Weights of a small transformer language model: vocabulary 2048.
Each number is 500 + 40 x the weight over its row's rms, rounded and kept within 0 to 999. Layers, rows and columns count from 0. Numbers have three digits each. The size before them is the row's rms in percent of the matrix's.

# up: layer 5 MLP up, 1792x448, rms 0.0363, rows 830-1009, columns 288-319
# down: layer 5 MLP down (transposed), 1792x448, rms 0.0183, rows 830-1009, columns 288-319
up830 104:567469482524506588490505537458456507543473505474457502470480410562420501510537503424432531504494
down830 110:463462570466432461494476481540510508485467486496534451552471521478521485562453555461512529485515
up831 088:473482522487415551417484559515446465481508539507480506489534634507515477577544421462565512500507
down831 091:549470491535565455537530473430561484528541468470505458503502442531482459490486593546540498522553
up832 105:457476477502526514458485532494440486524451454509490552469558550506470510538562468512504476467515
down832 108:557520501525455523514475433515566544454584500483497559559460460563475490511462576483512498518475
up833 101:498452511485490509491474504533516507515455488459551487484523535503443541515524537524516502480468
down833 104:515475487583494508470565530498548528505562552497469486495525506498441500512516472501489503486538
up834 104:441432469566500548491543488538520519444466507424523496538497525487491484560492486529450522470475
down834 101:596547556483513467522505511524473512555504515533538536468495498491514496506498520456559524531618
up835 111:540481552478428592456455509467405520603417508466448487444560565455543418497482487462551507498521
down835 113:504535454565534406469496577489576472361538512502495493571544500540498591481569451483445508532457
up836 107:486514455544442544460495506454472486538454512544568505472544446471481508555489545480499495490523
down836 107:503462522453462490448445528534514492513568455470450477421509606585530514483456484459510487503538
up837 106:478556524512456461523519441480494431392530484525498470420497490497545489404487441551491473504513
down837 099:530495478481548526468467513510483549600512516504473531542453485538430570518486547475543480504475
up838 090:481471547574546525517463514565491509441488578486551498403473492523533563520516492507480538531528
down838 088:528518478458455423483497534458493489557519488454506452554522509505464431462508543483514458486495
up839 093:467444451563523485608560558491544424475480498525476545511505482531496510567502487539525472503465
down839 088:564493575496488494396434462492491510504513512494577443450497475512494508464496577492526534487510
up840 089:482482464524493561495535480528485526534545439485469524534467481441449506457533481586534583514548
down840 092:536573508521496518494452510483460521460544561572463522510515458532481546537491453463459421444438
up841 093:502496413544563498471518464414530515520525518523459496497553601469451451468455497509506489515488
down841 091:524472487521464513465494543554473487493495460494532558489532411472534538591574495532545460501476
up842 114:480482459471503512526421506571553508575501497520531499487547528478466485502420532527582540488516
down842 115:549495554564514451498554455474530504482516410497508504527449529508576514557632453471477434502461
up843 110:556580486489484470439530491442570461561429510546490418490506447501496502569559515477526442459558
down843 107:454467517464531547555443549499459515561518510458510562508539532498520496464477584537442582480539
up844 104:453444543511514541488491568461488519468502487525504489564534425472472528499502509483533483506495
down844 103:532566519523477497477502414477547454583495494487544485558543537542528505562437483505434504490504
up845 110:454515492492435582518482503554511528388430549490524516405503468499532471495519530479495541492513
down845 109:541438583511540434520485522495499470567547458445478534593450533490441496537501511577541521452505
up846 103:499538527466504556434488545442531418447492523507549459456436578504575459503549485573509483419533
down846 101:500490489488492476584491491521441568513538510465439533500518448527424571523523455420539506565471
up847 105:532483520551450430565503503553503554507579523524479495632442445396488484477461515507454516470565
down847 102:483469494476549555440479429494499473508446495451514538403590534566535535524500477549498509516511
up848 093:492558492500470491502563552547545465514464441564546415503537481524495521491463532497488501520475
down848 097:442494580445523504404497516474516498540481528478467551507448507429489447523516523461519455530523
up849 101:501560468479430426523422483490554563535504566492435555451479465479505514463477515513439530479527
down849 096:521463539544491554502540481512466485518501505512601510555556522549471449546466506408523432491479
up850 110:523474475399446499472487513523534517556479476549425503505527468525478496477480534454546485558584
down850 107:530495501571470489480550541478495483452515496419501468489450529524504400510500441486472448453471
up851 113:496495542524476559457420494530536441598464507515471541497446468516432488541517538524470532479493
down851 112:457514497456512435438578486468508519415510495494501509516546535496507488487439488470541482596524
up852 103:438542395576539491503526572515490542479500497533518538502541485519452505458478408499517513513496
down852 105:542435506477537505494523521512475486522520541506467444480494515435610504530490570507459483523502
up853 094:567433515468488532510480513530513566547479596495573533551490554478517509519428465465518454536416
down853 090:446578485538471493537492515498510456483512424571436466520545406496501528430537518534476584481533
up854 106:447433543476509451506519521489504477515504486500494476467430538480460485528460447496474484514480
down854 105:495533460516510511499468499520470526508487481524460554498555478488558478514526539470541534519514
up855 100:500531507506597517509508522493554493476485474471500514496478443534450499496461482541498497481524
down855 098:560498533490445484471505537521460527505477575490488485506575491494595461497523478482504480560484
up856 093:513540521470498516439472521511531486557484473480467468460553523530534470493518447527495537434454
down856 089:520492504509506471551473431476405475422538516489568497577457529445478490477439546475461459509531
up857 108:559524517500513468503513456496498461492532471573480392507516583417588513495490506532521557504511
down857 105:465438460521484539477442579520514484560466526386503609518458422545444453503504536486504432519480
up858 092:502466530518446482519509485446453524516474525501488479530534505427548579429476608491483563478554
down858 089:504549445530517597531536548525530452503571489478525551471453489520501479526533498528516488566436
up859 111:460520518566527569474411566500529542411513569453563432489508567555516476501550536485431530547507
down859 107:540527536496462441474574454465446473564524439507445528478499468513498573468497469492496455500461
up860 099:485527458492537502547508535495517499478533529496479484448495469548532465415485501586502474503482
down860 097:503550547501517465472479570470539506529444415510484539562483571493520477510490542458518545499525
up861 105:575487527451548531537555481547506562488523465462486464440520477464522495548521527548488420601531
down861 101:413492461526447514480428491488486461564433546587483500535476516536458500513480502501522552458541
up862 111:507451563514502437412431512519480496546437455495501487563498544554472543522533568466507461573515
down862 110:511500424461513538518535490510548485462523511535509524487474478498494473525520473528521509467473
up863 088:509503511494488537464508489546523496496463539464496456510490493508529560473554536464498480470561
down863 087:489512496505528503479502530452480515515493527520507534488522472480488411481471468534509482486418
up864 091:521560489459430539564525514544482565524547468540492545467540551548454493600460479507567486487463
down864 089:463483515490558491445458443482505402435513515517488461549534455481582490467533504578459510465547
up865 104:476459481491485478549405470542489480528493458534548439535461468514532476499476556433489443440414
down865 101:460567526501538529516559553484522484473468483505491562424571538471513549565480479553461571546522
up866 091:492541528483419527505551515507509514498547587591596531459504554443519498407518500526516488545494
down866 096:501469452513604431406488506465467493538525432485428477506522534548544401522503456459487415493457
up867 087:476596590483465511459540500490509542550530531517493506400514515503490511483448541518459484534519
down867 079:504441434540505437498473522532465450483459467468462536549505446492478515512521464496512490441478
up868 099:544493471535488480486427423583472512501430485527479538425549518534468485483544461544405466489479
down868 095:475437499476520502484522540436525476480606506525485456538444481491486523506492547479546529488497
up869 105:447529491537487527487506512563546522508472533524465468413500506520534416520484496540495485537547
down869 107:565509538501529506466461455426443473498474447501564484537512508471467580520574516449533533496483
up870 095:501488511502547484520496507485499543474506439475539513509520446498510496467455566479453488471460
down870 094:526526556546427463431502475522494511503556517543492525491500503490431530533561490524569522500585
up871 107:489574529543574526538481493490583514500469452551532460425574524563441462437469543493509534553498
down871 107:492448498505500443507507512514462514482501534473484530551437525438532511568511506470507457448506
up872 096:519493456503531586481461543453477467562493523482451544554535516494518522504432409514544511519511
down872 099:516485468545454492465551533562506591459555502483481465515513467519398495500581519417512584503498
up873 108:526498515520429516550490531532480503476498545531481440478533567467513502484454545433526548448516
down873 107:506540513542502509513594500484515509508481482480490563458425462512494494476594475541507473543463
up874 106:477523458544405499467506535564463459513459516446441508487483501506560556537481486529436497470487
down874 103:580443506511560560532497453441575540487500500544535450464500523437454457462476519488529546557529
up875 082:547497492455495432493517473594500564431548421587545458490447426495486601454470551434509517432557
down875 080:522536494559524498486557515449586430539468530502515461570486536538525425494544468545512492552477
up876 097:550519423533532437560496534502449510579433525490486562448498512482469592495494484497481474483564
down876 095:462432594539495568532424495555540522459574537499521448546457483476473438433497494516514539464469
up877 102:564554502507494491475517500492586518467520500500513475494473517493500521539455494440462482490540
down877 106:493431497496471531444544510493476478545471466467531503443536476505487560490503470577554530475475
up878 094:498578546481495546500473443460508450418511471573534503503551477497502475486522538463450501508512
down878 089:492473475532486479489479555519518543568511516395473500502468473461500538478522535566514489515558
up879 105:499578514516458484525504537528507513464497486481455491464510532517465465471522448487405522532547
down879 101:478393461470565501467487445482477487541528519466546529539448520472540560572531529490555458438441
up880 094:427525469590466536489392577510453486555519464458470422531491508440477574544470498546466588497496
down880 093:559511526441487497567662458510586462438463541515495565491517482588486493423503535459544412534486
up881 097:535540506490498399513450535491551412519460420515508448484587493502555525563470481517492490489521
down881 097:420412518517461528488527538527492519510497543502519560563439524422463484479486518511469458510480
up882 088:456516467549596557450450519478484490434549476505443488476573478522552572490480521539484563428528
down882 083:534486444480418504509541465498477482562446520476529508519451557524443441485525419523456476513523
up883 106:493486509584505475487501495487478559549540474486574512463451487537448506558557515490483467547554
down883 106:492469493419448560494546513529472417416483511475482533493502469471531454552510513561498534493538
up884 104:530451475528545508455512489540495464507550507481391505547424478423509488508490510571529457523487
down884 104:503519503564488501477503527505474538486537482516603530439532451469563473485524480451485523492474
up885 107:496458493539483452418487468473534476513499534538500552550507580444426471611536522424549488528520
down885 114:433513454568512495558513546532517536567517559462481481492435501640552512405473503541442441524469
up886 097:493447485522489459559510536567467457508429489526492482485517526536447525507475488527526420493539
down886 092:478566547516555510457492469492554531559509550486456546501550442515567480458483539509498544527486
up887 107:457629469532533460523482540459446478493543453553503489507496570480533553492481534460484482509511
down887 102:543452548478480527480498468524539539451525499493492546498539464487491448493499548492501508430497
up888 086:564469524503599434408417461466484536549508476507430514524469532530493410540441384501493452435540
down888 084:440528474487442601506563494585469421508476537490541480472555450448552549483549554572536547547500
up889 112:481531471489502494536495479502473406526522551462515516576580470531529484497518577435509490521542
down889 107:501474509550524584503538519457541574459443486522481477495454523466467519514463520507534490538452
up890 100:597512569596530518531586540477501493500563618486514506599471604525511566522497487458546442508453
down890 099:389425461469483374458412454530534513567472441527457536411463487491522469481476526500493524522580
up891 090:426529510555523562510433540525465478505457438507500543520514546475518506495560507476482437519465
down891 089:559434503463510478448551496412525522477525529470455517479448462502509498526477507535551609472551
up892 098:496500426523521525482546559540506482536549494560491442505553584483480499472520503557485469532567
down892 104:526449491458498484529482469466454528530489486502508516447482475543486498493511526449509506465498
up893 106:531422444477586464509534531458558481475553463563502493488494491508508523468515525531528567472492
down893 106:433550491534438468464513563501501514519487536481523466548475523484499524499485452464466486559515
up894 106:514527548478494492403543540437607453549534495483537490491539518484499453470525584499469525539484
down894 108:514438474586502433473533509468413545496568493506546539459541474544532495538482501505520459517525
up895 092:504501459472498542552461449474562490491542591487550515476473500486477487529477464506458546555424
down895 093:514507562479515564449542467489422492508470435505426521495485552473572522497492506520524484422562
up896 107:438524533480483555530449503429490476599489496511481516454454495526510489602534459491451484553521
down896 109:582465525503466465493565488534512535415530485432525475534599503538486512465405526505498499503471
up897 103:447520457482469468487428466476612595485507523480516475464569465499512556507495452524487508579504
down897 102:534530526560511534502517512539425384487535522496496549482441570528499419499519573509534569450531
up898 088:482467512549537558508509566434516446448467439482559481480469536535454522505532598485475507482506
down898 094:512502493504500433462460448519494523556531490486500514468519463499497448580482396576541496482505
up899 098:536479510483475459475420493545561583484460481546570514447474452502484525615471527548466490501517
down899 101:496492559482512568525512493439524480531566500455524460473530518528504500475498475509565538462510
up900 105:441480566525466504564480490463578466521457532472457548509533582491496514513609426467545572481462
down900 105:567549494439526527508463495499430504475552572535476486492478414553424504521417580522461461479550
up901 087:488479521565543514512432570464514562465445514525502526521481540421430456542528474455482479466498
down901 085:496507479468446498528558504565515507498480513464520488447520448574588521457502519575489576454478
up902 085:503517466491453477480547474493406418440545432497504501537582428487552494531518440475517494499530
down902 082:489520518451557471515492501540589542572464557464502485501473532543553593449505550560455467441465
up903 108:547517485551478522516509501491487510457463526584463488455467410507486461494487468604464485470534
down903 105:473478499470560447426455511479523438568536491471521485508535536464503565507533543466510555521445
up904 107:504492452516565471491484391423453517498419550517524473514493533484470463492437548484517544498490
down904 109:514481483510437531485526528578527464516552534472477477389479542428492480489475459582449480435396
up905 092:528533574550479538503441518544507564537543496507461522479549517546524469492539551469513520473518
down905 094:487503470523601484435507482443463472444490495511539485554440473473491549500531446523501492485486
up906 095:571483569567514483558391528494533516458447502551468492478502504475506506513444501518496463544450
down906 094:424483451493514490474588527488479468503582499455533516464499569506481502526548480482464496436542
up907 100:525480476473481537495491478535516510478478477497473492447448495464440531545514542492506516477599
down907 101:504505549486437437518465480493485448571464548495532508468501491501522496468515470545384534493488
up908 091:511568520501494477520481503545523456536483500539432437437481471515468456558500487483521568519516
down908 097:482448487424540519497516482538557503489522512488546522502515460509543535512507507478458463395466
up909 102:494514453568500528443487566488525508456539444437493533551493475578575472449540469482508516489528
down909 101:476531535463437465504503451541500486504450568547398465421521527456434466541472544455508480479463
up910 103:509520521521495542538468571502438400520528462504458502539465495475511494504554481573513539469527
down910 100:515496488514474518515519457458519592469561488497533467522538481493451427512476555469472488496487
up911 101:580529552526494487506486589484551550571443452494494549501494556522522507529458491555569541510640
down911 110:501451471501532435481561509486508473518465487447554470487493559483448459417472540495504477505401
up912 111:487491539471527542475452535534523464505477541460505499527487523450479441520496489482499503452511
down912 111:489501436480393449548517443469510539488490522487544530458499479545513549438520544549470546504522
up913 103:497537480473508462506480486508567518448511475463464490568406529502514461495425469435530545443583
down913 097:505475501553478561484555527476497458489489549499459517488542491473478540489520478474467545490408
up914 097:495503434462452468452545499507381454535411436463500536487535499502445515380543535511510525436552
down914 089:549516583488557504515479529467572531450571535519520501505502433526497512596452440457477510552498
up915 107:559493519476464541527522491560549464439494560559473578439398455459533523573450532532514488477500
down915 121:518440463486445473498531438455496481494503499483468523490462559584517497432423423565513472488519
up916 108:514544502519468476540460530488505528496531416480435488427582498532497513499484518499478408567546
down916 109:451499445511493530498488484484519529462526524517609513545445460459544496499539462539465572472454
up917 108:470479505435500469506496538479553497499464444530447527449517486461441469480485546535498531486465
down917 106:474494437550498478496498495495505512516520527512535482541533491529579557529464467505553429498536
up918 095:532554530493447469444548506506519465468496534507506461476568474464493532492494481488596475510506
down918 099:515447485449526474453475510503504471504525510489490523509454498543497495534513492533427513471513
up919 087:501429404475511432593461546472445476413497539514493481478508527520531510481499528474453460544481
down919 086:495524557472560553501493467483448466489510442395450522465483480406530471437471467427553470506522
up920 086:461557458429533547464460523501545484492474566501464523498519542504560444480475505469546484483381
down920 086:522446577558470431500529517459487494468478500546519425525509453521459563546475490516507422472546
up921 107:518507508489542512502522462453506486524485448633560549516465452498436490546586547589488504511470
down921 103:458447548434440522504459540524531486491493506415454481449482566498534533521464477473485512469479
up922 099:489503593591488512495502558480436471498480409523527491431467529584453483488563558569433510574550
down922 096:464522423419518480533531512526597471475499578505528567548580496465528505489423425457526504474504
up923 093:518506474435624456502494551441493473555497487503506489508540568519485542505462528509515440501616
down923 098:486536545513526529530468485532479538427531515475529470536490398513601467463509444528559477475439
up924 096:505540486476563491520500495534541499481456478512526506446538478447544519490451499565419430555526
down924 095:486479489504533485488520529500509479474550475564459552538470430475467470475582475545538501440468
up925 100:520448528373533510458446466507473484488491421501509529495537472461510523465458486463427470473446
down925 095:530477467539409416522538547597528548491523537503516486472484520535470538497508519581492525526535
up926 102:617479536624454458498484467557568438529544475489559444556517540537553497593507483470501534563505
down926 105:417471494467540605526475523456395530514469592558518510485494507458414461471466474537504481448518
up927 100:451484477426477499478555495530445523495447620431499449522520501478511466461545484499534491485536
down927 099:536454517512514517474454467525513464515578413477454573499477458599460614514452580523537484526471
up928 064:510440530449507552533510542512483463456496545464546484545451496540547494533528500474580535455432
down928 065:546554476503527448487503470455538480581444470557490480542531540453502476536543466498467504508498
up929 097:414572471499487457546419575478587548442490454572562513524512469478527552455508505552612500448531
down929 092:573441548466476545446533422504440437539555516446453480476474545477447431499547458487422489532450
up930 105:498507513448487515513562466561577447521549506524563495489454516466540547482510433455495502501532
down930 097:549503476528566494496471505440407498479445524506416508547541486520455427513481573546532500464457
up931 101:481444541517470517546458459538560494497378460530499491536495490427556424543482550475501486428567
down931 101:529535464506533472447530573459451557492569570434530568470525541519486555475552468533548535541397
up932 102:472475479544464453485466522515458453538497514541543537497477475537533522529554489423479539455527
down932 103:515480502439506526585537472500509472525551404519524496499499514553476441498507504538463409509457
up933 104:501528489532482486500482468460509469480413530521457485463426476563549443550486490487513535454498
down933 109:486420493525477471450560507518535483552547430454529534480525505453539489490403520555552521487555
up934 094:510464481456528476526442562446524473512431517520514519481484514539460485503541471507539515510445
down934 091:529536426497503513486587481569468552493503520517519500518467535473518533402474459473512526443533
up935 115:399490444483516543539609544508504527504484547535484502457620468482505536540508542514509381549427
down935 115:574432521465538478493422446536446485491445446510540494531369490494492504449550483501562539449568
up936 097:447522476530442447477518572510509523441482574487478493465490548516468525581474485551494499514538
down936 093:526504577485522546495505469497477504535469453526546523521499456510529512444480517508510512507509
up937 097:496445578510512454510449395518525521486525508459462507491503571430588467426534441526489537602520
down937 100:513540446498494540534543532503479454516491492509477546466492502568522450520468538470473483441479
up938 086:476486552510493505521447575501433476581551481511466535496497467569522458456506450502542461530490
down938 085:543442443543455534519473481495508499396525515485439524458486491410581422560474567527508494533560
up939 102:494496481525470568485535525479547547518535501533474530492547554516483565542528482532449451503476
down939 105:494474504491484475487452514536542482446518491464521506448552445496516471467520442548489512514438
up940 100:471440492468507450453504510494522426553485513592524454455508490507401499523528569514481534550441
down940 104:469536572570522457501421495515492539465471484494467507580536421508550496463519440502509422520544
up941 103:537512563504482579559461542468525491473520551484457503486512486450455490525515458501531488485512
down941 104:541497431400497498531546501513402505464432504424559524481495498500525553496496475471490516500543
up942 091:394481513540486441487559462475494502503495495446455591547472497501519471503509419493508501539501
down942 089:544516506480497567493492537549500492444463514468545448457514469470443464448467501555496526560549
up943 089:525484493509580504497446550466522501463437445481554501523577463549474490468514492476469487529480
down943 086:485536515472418543549533490493523501512602588462469540445455536498519539541520523579519539533533
up944 098:473510484481411568555472561544513472495479506468463518518527527572498485447517462494530520493480
down944 099:564483521511561432468509441481492479516515506492528502451426521431503478516516544458555444495458
up945 090:450539497516435532545508522484539515514512470546525503484473517478439511436556473570559486511450
down945 091:478497605535504496552505380559472512497514572436475459530456490548483468449508532474481520459533
up946 111:488433408548496496478502456538467514479545578542560504506477528411574575487516465566499569475446
down946 107:522479550455542459530523527489452488566534467458477469528496422543473481493459594423491401472565
up947 094:482498519464508500495483443456548537517496519501472501506546505491500564478550517499491567520514
down947 096:554462468531443499479530512522457502474450492467547582488504497461516480478446458550557430521496
up948 082:505550472428476486532463528473432487477481512451408447562489481495555520534455549451458546530510
down948 086:590538484530547517539441539484515519506547549444589498514520472535460515459478437474453488517438
up949 101:545551560552504560548501457455550506440511531490484484485537484506506502486532513422523604510497
down949 105:453511531491520471491462509550481504499474473520470493516457486519530482479442518583482477520566
up950 115:517528506525502503498445536520564515525499534539519545499498592566493534459548507532539584503487
down950 108:489528521451530512492550497479471471506532470454501444503531427515508481528498437489518473536488
up951 090:556523555486495454511527498518474509457516473519542520519477560445550450477507577519529537475473
down951 090:473484441514480517587491497454575517579533550518482506476516478479449510512443426462478486484443
up952 099:461469473470526455477476528561541478534552544523546502488565438488523554505567541499559462524481
down952 096:567582495533497500487503496492527514507446431534470510479466564466480438485488489525450489464499
up953 086:570534511529511554431489488575513425494544564488503439449453523525475449507567564465435571452479
down953 090:499448545527540506494483507418524521519483439488448517530502510439549520492529525522491545519562
up954 099:545535508459535539535486485523521510532562519506524493510475550499508536513496507458564522483454
down954 099:474581445566523526451577495452448494455488505470503491540553436539478473479568523508534524538496
up955 107:469512512517505532503517470481450442536481484477400499513544447548505429520599501457458486462498
down955 106:522509476498525549511511484571512491445497508518523501448532509437520522492452469515518545544540
up956 091:534492481479532491552456502545523470536523445500466517553452550509551462468518461532522550520515
down956 089:481545537527543520541522477486479531466498533528565489491516460483451500539427496489511497483456
up957 085:525529489532552434419520523537477524478512462526578567494513458494435549485510542506488492563519
down957 085:454494506526497535517470460522526478510500546487444453499481485491486532476506501488456533541489
up958 099:532482431524536481538474478446505436484516525455534463565482495530554537540490515481515499490522
down958 101:532496609457431474526538495488509551481541497507501436507518541498423459443481539553495487472455
up959 116:535489555500503510480502543502512466475560484494423500530553446493517533434427494447531488436510
down959 114:477522482479495503492491424488612502564490490529511551526494488485542409551519507506478552550491
up960 092:525445462518574492474560534518519538459487492482438516486492521509552473500506529579467524520494
down960 092:490512510458440521484494450501467490573555471499558483549476556484461529497459452417526467524486
up961 097:503524509471508522519406517564541520530423546524463580464487512546585447528509527568505588492505
down961 102:488474509551475466439531511468453464459569475502531419494484488455350517425462519432465486473498
up962 119:538520542511462473490498457472491482514452477456447548547535408593446516522494437463502477582482
down962 115:501479426505494530547518536544493580472434513534560533479474552499549494513459519487566552502499
up963 103:509516440536562501486555474417460457523409517472474501522543491506470531478464546531511517528433
down963 103:491472566552476486527459494556453519496531500511542484509493476484481441543521417537506492466541
up964 109:535504483494553538527549491490520458547467468570570485357500488448493511451441484517504452436503
down964 104:473496532489404457474461508563497467441501507501504461577480533515472456519577542377578456533470
up965 108:540462484504429524481494525491542456520538474491500488519524486507610532505493520498482552515516
down965 108:482576543563490518507538419535494514490460525462463557472461510531496478502480470495526451505502
up966 081:488457493512455498491523552518460489490483513459504497526445516532544471476544515452503481601449
down966 081:495514504488478502521558491474513553522559464497487528470549419430505443499466528545512504412547
up967 112:527516585511461458453472536463482534565469518520540492472532446496493512456501521499587573509510
down967 109:513511439503545547526506508509547484466540460525469515537462522434536485510456542530392507547423
up968 106:505497527499529531582433469519485445485551571536481510455538514472601490501547448480433553526518
down968 104:484463477550552469485514517477487579464425452470490499526410492526498493519461533502588461485480
up969 109:545524491507525464462553391501510529442483501508465458443528550513464505483519494516469512477512
down969 105:417501525529491566515468536513487470498526528509545513542531497470593533461453580480473490508447
up970 098:473461493497477443487540571485474521462466451511510534519528505538501452451505495533505510554442
down970 094:501540553530541522501467491460561517476593446506467493509504448464548486487501548486472431469547
up971 087:507471444443528492514433477507507426495449553568565523481591464514372463453509464481544473535475
down971 088:413495558578486529483542538530441554493492442497496510503357512515535515555459515418380524466518
up972 100:462487489499464511445442506564485457560498451491532571515448577517539443517548461507425515510496
down972 097:483503501531526444569558528459442553429516513569512436555542427438540560507501516475537470481517
up973 090:502459516552467492507522456482462432495472468548524499414507538484453527488433501505523535461539
down973 095:518524480476495417489530529454607511569559576470509528527519431497543485524564470521594450456537
up974 109:521471433529514566440518525499542563474446480446455480505498506490465463518516522516519487495477
down974 110:488553563506475449483537472499481462518592521525547547430449617470528514426529485450503515512533
up975 104:575503526614478523546527559452547454517511486545487525462521474501574469477563463502506526556485
down975 104:397491454420534457439469448488469526488518528510513426589477540546436505474474519558544482470538
up976 110:529575540521493536374434459478503533490540505475456483482503514488449479435515494517539540557497
down976 108:510441471467557514540568516519469476535476507511550495498478512536548519525504516518483466477533
up977 098:476594588475487475525461489533458464457478418552479536521491464532499449530514461491524553510533
down977 100:490442461498509468436471513456569492553560553510556513491496548502485539512528546503407535528502
up978 104:478526470479526534468448470480507487555519485495488515556526506544497550476559519505488506482554
down978 110:437436556508517474544580526489468503541457503480546506489414448463455471561469514482513599545489
up979 098:518456505522543530464609503538493456500472465570405541478480467459501512530491522460533488493440
down979 100:483562526518452449452405511418531539467523478457590482459484503509517539556537459526425531506568
up980 094:522539463570446538573521578439472524514553393481429551564516489487581467507527501506497512442490
down980 092:471482606414523480466447454510471482512496607527551506452478452566427529489481493554535461512508
up981 099:504464506501508544523571495487435519503506567514497517451501509596504509593544541558483487490506
down981 103:530481512510490468467486511467464414450501445428448506504446508437479547493503477462496479458431
up982 103:519534495384524541580468530491567414518421444478554425525509492523497508523575528477521535535511
down982 103:492511488574515511452501474534526549567556526576476549526481518503463421503454480530451516486497
up983 102:541531473463533482499543496476522496510475490555508491533504519490474478456564483549468538536534
down983 103:509527531507411560495524522509485499519518468479545495501503467514488489494475480482553491555514
up984 090:443484493434510536463486520488498498472441580474492481559468444491489500535525520512490510430547
down984 087:549502469527472475526491415488533485522570448535514534460501547526476561457492475494442493483472
up985 102:464492384468439503517469496402469499479528481497508552566539508488512540432444441540447540571441
down985 098:502524573533573510456533502563544538489503546496477415405533486542521437500574515471508441424576
up986 096:501532468516486450435446496453451563496518560445498534551516568432484467416496508513550481528532
down986 094:476509518530489541574535503501575475412435459536515459403523468589537496598509487453474470446499
up987 092:501498540472482458482503558603496506462424466515491493461445455458505491484513506509500554501527
down987 092:452507452525540542534583480462546518550547494503445503520569532570496515506499476548509467545552
up988 100:511560502537506414404465476440525446478431529504471523473469504500606533515563526530413516479464
down988 102:511468469525525523580528527546516550557522435517554446482594469462456482518465482463559494520487
up989 089:515537541454466548544554482520531472450546482607526479509510572478488424531538514520540426502555
down989 088:530456554530540462502450540517460528498455497454495540490459425466498567462476474497474548486438
up990 087:528503556486472494503495527487506421526537616505487437527501442543433504524543468535554542490566
down990 092:490513402495521498514517483478515558467464504490450503525476548475550549478407518527504508529462
up991 112:418556488503511501480509505526480434430574543404551465531511494520546433545572491449519475533502
down991 112:550467522552525416484452574450429524523457519582546511418472471489452516448472516562460514485468
up992 091:490522506493488545502522502534470467511506543441521519559449512437463504480427445473450586477493
down992 091:489478495504443462555534459445523498493504469542489523465570562505525513554546546565506446517553
up993 108:473450497559521547500456511505524553518545511509540529557540532506546494606487427421472476492553
down993 107:536478547449454460515542539485533414472467518542435511418450508520507453481538542539525525480384
up994 101:484515481464409414499542474509539438474555489459430497489576497477520462504478484492465475491497
down994 095:565451475525531571484494511512505540492468488507517535497427603509477530472560513515473561524449
up995 104:518542495494561549567432471491513517523508510531467509550480514482509536512537436422543504518489
down995 098:460420429455482432481585532482428498462480469458529489495462509502494498519431528556482500504572
up996 101:484521558498486541507450502503440481452428487551504569468563527515489456529522479443465500550444
down996 107:492474516528530505569532468500504538533546513511517490491498481460456537511436530486512431487529
up997 098:449562495436459503515506521448521518510445527498524495442527518569512493412467577474483454491580
down997 096:530477499484451491441489515529493445478475462475524474504431564461486516587539482541566558476482
up998 101:422414541458535529478560571497501493498498483429549501561547527523491443517498465501575419451436
down998 099:539527477533480490533433471521535506481509518532444477422467496535481589487556503466504569505564
up999 086:599543468551454464486481506512466531466447469509490465495440404430467485555449534401542483574499
down999 088:376505546494528491472508557516524463530493496474485469451489557568454547446499515532544532436470
up1000 103:546569471501514509533477489528507524459444431557468535436437558465439500495488592473552482495512
down1000 099:534510558491425503486514473506505464573548541464513461552585484518491459476512460501458493488491
up1001 098:520513479477509500550514466573484523446515423460425504482505513563558457490499492529494512501459
down1001 097:489527443511495510461546536444491452558484504533535459573476511447439526534486495487502507546513
up1002 101:478541427418582459544477542438474507464524547479532492458451499509485482552464510429475555510489
down1002 098:464533540543466503462518474623552503537485431513507553545550527490541485435516506513501502523548
up1003 113:539557536522513508486427480512513400500513448477558558463493508499460526486525492449481504516476
down1003 116:489494407563428468543524508487556527440479570576523492540472486481489469470467508491507532482498
up1004 094:511531568423462504476509570508421537459474504493476508484535504507558461461511490514467514583513
down1004 094:446480489498506521537519486464527503502539481507482553553469500536456526545528526495446502456487
up1005 117:536482460559589503479456521577442475478454510454477478491500492491481473439483557392470423512497
down1005 115:483497510477440491471502552488525480515536474521521543483485475514519470519464511587475522492520
up1006 080:490603393492550508495540545451490498511556535506521550494496506455552481454511529472458482501537
down1006 081:489389595508457456497516438596494544442501468577532461501536477552480521471482540524518442503402
up1007 099:486409471531526549597494555533529435441476516485514444429434441447562458497556556504477476520480
down1007 104:513575518419443435479523484490477481490546538545461534562519520510435476527481491527505499434509
up1008 101:549433516435462504496508554539501461505556455489498459554467428464452506497476489506536470483497
down1008 101:451561468536499426545496502461484513551521530517487529497453518514549441550502534515495485475448
up1009 103:503558569489513514520454498546479511507474494522496536525525542501465551563514583455511458519497
down1009 107:480526564549475516540491527408487573526504493475494492487516523450514524474498492526429467412497